Part of a small language model's weights.
Size: 13 layers, width 128, 4 heads of 32, MLP 512 tanh GELU, vocabulary 8192, 3.69M parameters.
Each number is 500 + 25 x the weight over its row's rms, rounded and kept within 0 to 999. Layers, rows and columns count from 0. Numbers have three digits each. The size before them is the row's rms in percent of the matrix's.

# layer 2 MLP down, 128x512, rms 0.122, rows 0-127, columns 320-351
106:503521517536511502503508540497444503504463501487510482510503484481498499507480513492495504539515
097:486481475491471501431545467432508486495424510470519495504579501504518518498447524511483471526488
099:513520496443502515546515492484478518486486506520521486459471498494481452474558468506486489508514
096:492468537497532453466495492519490517478504504471490485465459465499492502491498476488491463506473
109:518447513491526502519484515546499502461552481508495457422539514532467458505513532521491504462495
100:496521546477504523490491534508482471479499499522529473509528508520472545471523494518497498485488
099:475517451486468497494507495496528495518492530524494502486499478515493529514532524470501524538480
098:463480489490536517505485520486512495490501534481469494502556478532424493503481487501473512509463
103:505493534524501537495467482479441520521507528500516474487468477499480500454464493435526462532493
101:504508512526457444574475511454548505526475523494492533479526449523511517494469468467493505532473
098:478468523541512516515441478481508478491476535503491531517538521502450483482490517508523498485485
105:470496507523467498514511474488504490481501496508475487525535465516484506488515529495497485522486
098:573476488523514524471492499522492457488480545468470513495514498478513538491514496487520521503488
103:521493545514519490511468444468498513523424534454495470490495489487521469437488462461500526504498
101:522529475486518455491535507506516530505454478512529506542479525487492497455485449487469529489502
101:505466485512520515478483497506511503506501531493502498536493502510509506526482497470483507474525
108:507526500539502518509510503493500446509458512556512505503494489486494583469474550505488498512506
100:499510536517471489479501506552481478516511552463490469521534516519480481517512490475496502463496
100:491541464552482520500482506503523459495514486486504507559575489523482551519513530450476515485508
105:496505493446484517547488487518542518534564501517490460498541492492513503518493511509518503447503
103:497478511518504572465505476475498485512493457461513458491483538520526497508526509471513475475512
098:503481517551492468502456470517477511528503486518526528464493473541522523471532502525480488499508
096:496488492500522534492515494581482538491511479521487514490502504484493500540485515532489521493541
099:518508499466498504486539478511478546508464501478458492480457470493542565466527525519467509507468
102:480481481509456433523455487524469490509517452533473541543528506485442508527494469477459495482496
099:494482488484502476476518500527500494487518487523492500510473480516502524521484487507510472532480
096:493504509551472499421518484532469485498498508529535477540446489496487507484505479545537521479526
098:506457504504595512528479477490506523514502467466487520528496492517532480505475471506523523521538
104:505492485528464505496487502513468476485480513487492538537550481505516498527480483497507492503533
092:521506492523486491541478514490480466502479466525508530551503524483512513510510543505519545486480
108:513477506520516516496475513483504503512551485561491547446511540506522481491468547506515527498509
092:502505492491533524534489510506486506502524561518533504478498507479480482490483491481464536515493
109:501475509441490502463510482536503511493528474448476503483506491517484478496521517516426508491470
098:496493504518526512524551484484524455492493515528486497503503490512550459521526454495502498507489
099:526521501473493541494506479492507475491545502518511520529524478482444518485559458495521498507510
098:465512506498541520483543464474490516520499479430523512481496475504515482473458460499505496513505
094:470503493541491511552524529513509477512478474551530505519470496459490479484472483492449507500515
107:514471504500482501574521506499491540504491499540510479499449475506467505528519521526514500515500
094:526498526469492493507504472505511491522522441525497526519443504503453516504525516494477468468472
100:481509549456485475503510478519457545496512527541509556513487502488498460577516487476522459488500
096:501487481515512487436491489482477516486489530482488494464509468504531489522460476483520502470506
099:477523480488455486540496499516552510541497487516476506519549464488485520463523474479524455437487
108:454494493512546490505483497492495505495488503477478530539498477494509493466477483484486502470452
101:495509506481463507426473504511499481484509556451534494538520467495446511457561494521501520512474
098:531523510491432480524516524519486515507537479479519521493469503506504511515511512505505530514483
095:496499458538525487487558492480509471475476495486525475519494494513507483526539497509453537506508
103:523514532516455530512522520494458528472478525518498525495522471514469500565482495480480524496484
101:522497488529524502466459510521521523475529466473458519529508518517494505503535483535426515460501
096:488489487476520488500525488482504465487525470505488464524517480535524545508509488498501460507487
103:511509487489512512505513498537482504508466493508463551519471516473528520492459536498476518492515
094:498498531520466487524449474572494514498517585462485536506556460482479520550463498498493507506488
102:500516476532474500485482489493523506495477491504475485496488480530440499493501546471505506496500
103:471502469559503481450503516502496509492490496480506494496455541475532542490472517509493518481531
098:508481509496494519493486479502512519495516504525517479505512514521463467417513480487483496496493
107:518507502455438459467480491521486515514452480520532462480439497547493502505507534493514519474482
106:516451484494512494471475487513496467509462539460512527516481501509516517456470466496504503474483
099:545485490514499482508516508527445510483546478511506498517477497509564503482516468502501467506488
094:460519540507504489503499514495483472535484544499471551483481489493496497508490485495466490517462
096:490510505503509508528503516522511484477517459516525477527436544488494509554543465525525510498478
094:506455523513502495496487496466526457510517440531498456478461469498548470483462521448501522515481
094:503446479494506501500532516487485514493478458540500479464477487516533537492549516494525527482541
106:485489478453552506518481478510545536498564513477551523490515480525510521499536498525448517499500
102:477545490514480546509501491481451506493471561473462532516489482502517502486470517550516501504534
106:482500460512482517501540502475511517514524532495489507491571474503513508539532506468513486514502
103:503520463532480509459522525499467527522475509504516490497472495503478473486443482502531486498498
099:505528485459506504513495490496481528520449477481490506476517473501542498499509464501474471501504
097:476501502506525443516502495500533481498542507535498542522503506502508490511473478468429524512478
096:488499503512481513513481504473463470497508507510512517498482489519539523530467558513517496532514
108:476489522472489481525504515477484524506496494565514454524492509520526533508481549522504483504484
106:495467499467506493505499505520478507514509464492551508473510504526520480496505505499484505512490
107:485521513516511499575523519526497525449493540496474486524463485541522504502551481518508507505466
095:520498513499491484506495530518426461524520518483499475484491523491499525509480523482482503488505
102:528544475460485525519490507434544515499488555526492524488491503491454520515530459464450474537493
101:518524518550504496495469489518510524464499521504474490544505519458437477488497526488499462502511
099:521483505538547476514507517513487486483470473493485502479500493494476488501478520517507533500507
101:511515475557535447476526498502565498484540531516481496512526475499559494490482522480511499494497
107:538503490526522494468422526482498474537522488444530499522499524485473508495502474514543490489505
109:522523519497463456524491485504488509478533503496488456529486476507495475500518490496508464481541
104:500510480461524503493475499500531497494479464486488476482516451494514481472525501514525526541494
099:514518515489510484458454532499475495526493442459576478501489501511513518448500478511463471509486
094:495490524516518507548485472510509480512443451426546490556497512508529485488485480532509461507485
090:485482490512466483488513487505488506482506486561514503510516485515472503509501493524491509523502
097:512518472505513488544455506529499465511528495488504447551491513507467461510440478516490515504498
094:507500464502445514579520518493509532494456524510529525513527479494482488497473497510503496506487
103:483530504478502476505507474522527489498534509467492501504501479500468489468460479516456503485490
099:533527534535459482462493476489486527490455540483466526484557507508510497476518495526531539524500
095:526488484489502520479482532508545504514450503515518515459448501530481525513445551529486538529461
095:500498492517474541473526525514507488525524495449470512500497521499481515491474451510483514501475
099:450527509465492462502479480485501520456479483461496496504512526497505461457470517470516462449521
094:505532515492505481523513519503487491475495504466505524517520516528548499527514495487499530466516
099:472503481480523475506530494526463497504497486508523488472447486453509516447479452519491491484480
094:505520509505545525520516484464487505431514505495498481486538505497511496540498472505483499506478
095:472493475468468494488519493538528557504566423474492463523518473527516514478511539507517480480540
103:521527535534485480485525472479535496482455503482497511532493533495547510535491504492509513487470
101:498495471506508533495492502519499524526431529488504538487494455506504492506506463501543474491518
105:464495553503490506508490515537509460484506468478483511478488506525515493460510517534526488514542
102:496493501565495491525530506484563524468480497497505490518470499494537519508530485502509470462509
097:487481519502499522492499526490509513515555462463495474481527500509518497485547478499488509517542
101:503522487514479490450494515483493517511486522541479458486486485500519485504467491531506526516515
102:517496500480470501514467454473513503510507555489464502468508480487489502504499516503490480484482
096:503507496473543481520509507499491498504451515533514471515523445494504466494509493514439480516496
106:469526496516480493524495516477460520481467503498515513490511511493484510528548537495480496473442
106:506527493497514506445523515490500490493486544472502517476517518481460478518520482536479543508502
102:488503509563500516503502514498496495517564518560502488482463501487516464499503444479528511522500
093:482526493481532504515514487505483500503549553536522476515497509479456491514518460518469479523483
101:523438483512498510482523474501497512473511471513468519486528498520515458526531506504484513513494
097:477505514504535537499476502462489500460483490493471561487543568470519508514510460519500510533515
098:463517545488533498467487523494490522487450489484473494468518502496539492494527527503503500506489
095:515462503530565477471549494509513521481489525531533454503472495486515498513501491525477516487459
100:502511460502480483507488496530468542496467515514467482525545498478521526497563477545481504518482
100:507498458480490498543521502527501530499509491526487502497504531505464485492550489525475515513464
106:474515490494461497525490485489497467526436560520475511487543523474517555556431504482456483529525
097:510508497530482496486443497478500475498465454478505499474520520463465492481471511484506510496489
100:522496483541492517483462520447479510497503479533524536562482523491484477499466476526502526520517
096:514503500499449514527485460496472504526509504450496489458495513541506537489524512485503498439488
095:532467481537477478522474481508511471474553488505488496515508494508485476509485469507462532513522
096:523521471462478551513469506473489475499478526484500485470540493483473497450517511471521517513500
099:530482502491502540525476507496505483486490454479493502495501507469488500503477509491477478472510
097:525515566479530553476469490470492514489516524487493481515487555460491476505513545511501501531479
097:511478514535486521525479490504537515510464518479490471501504455502486490563511534491539507466520
097:492525500525476483493474461522471515513508560492462503510490509487482550492571506471490507468547
105:508534496487531502525516471550483497490494549521491476497464500478508468513453499491484478497507
109:485533491506478464553511515557473488450466469525457459498445492503509477469501498485482494513490
097:544510510497488503472503471488547524497485447481513547483563515498476485475532482511566459487486
102:486457482470472516522463483495475527506488489528514530517536506467465513513482509475469500478515
095:516526497516492495484471490465480476481506456499489506537468520478493553482492510533514489490505
107:488489486491503531476473522528507480512541496519503526503474481501512484491507489504475496531506
091:497471537507572501429496483507534517491535535526476498460485514508463520493526505499505489502481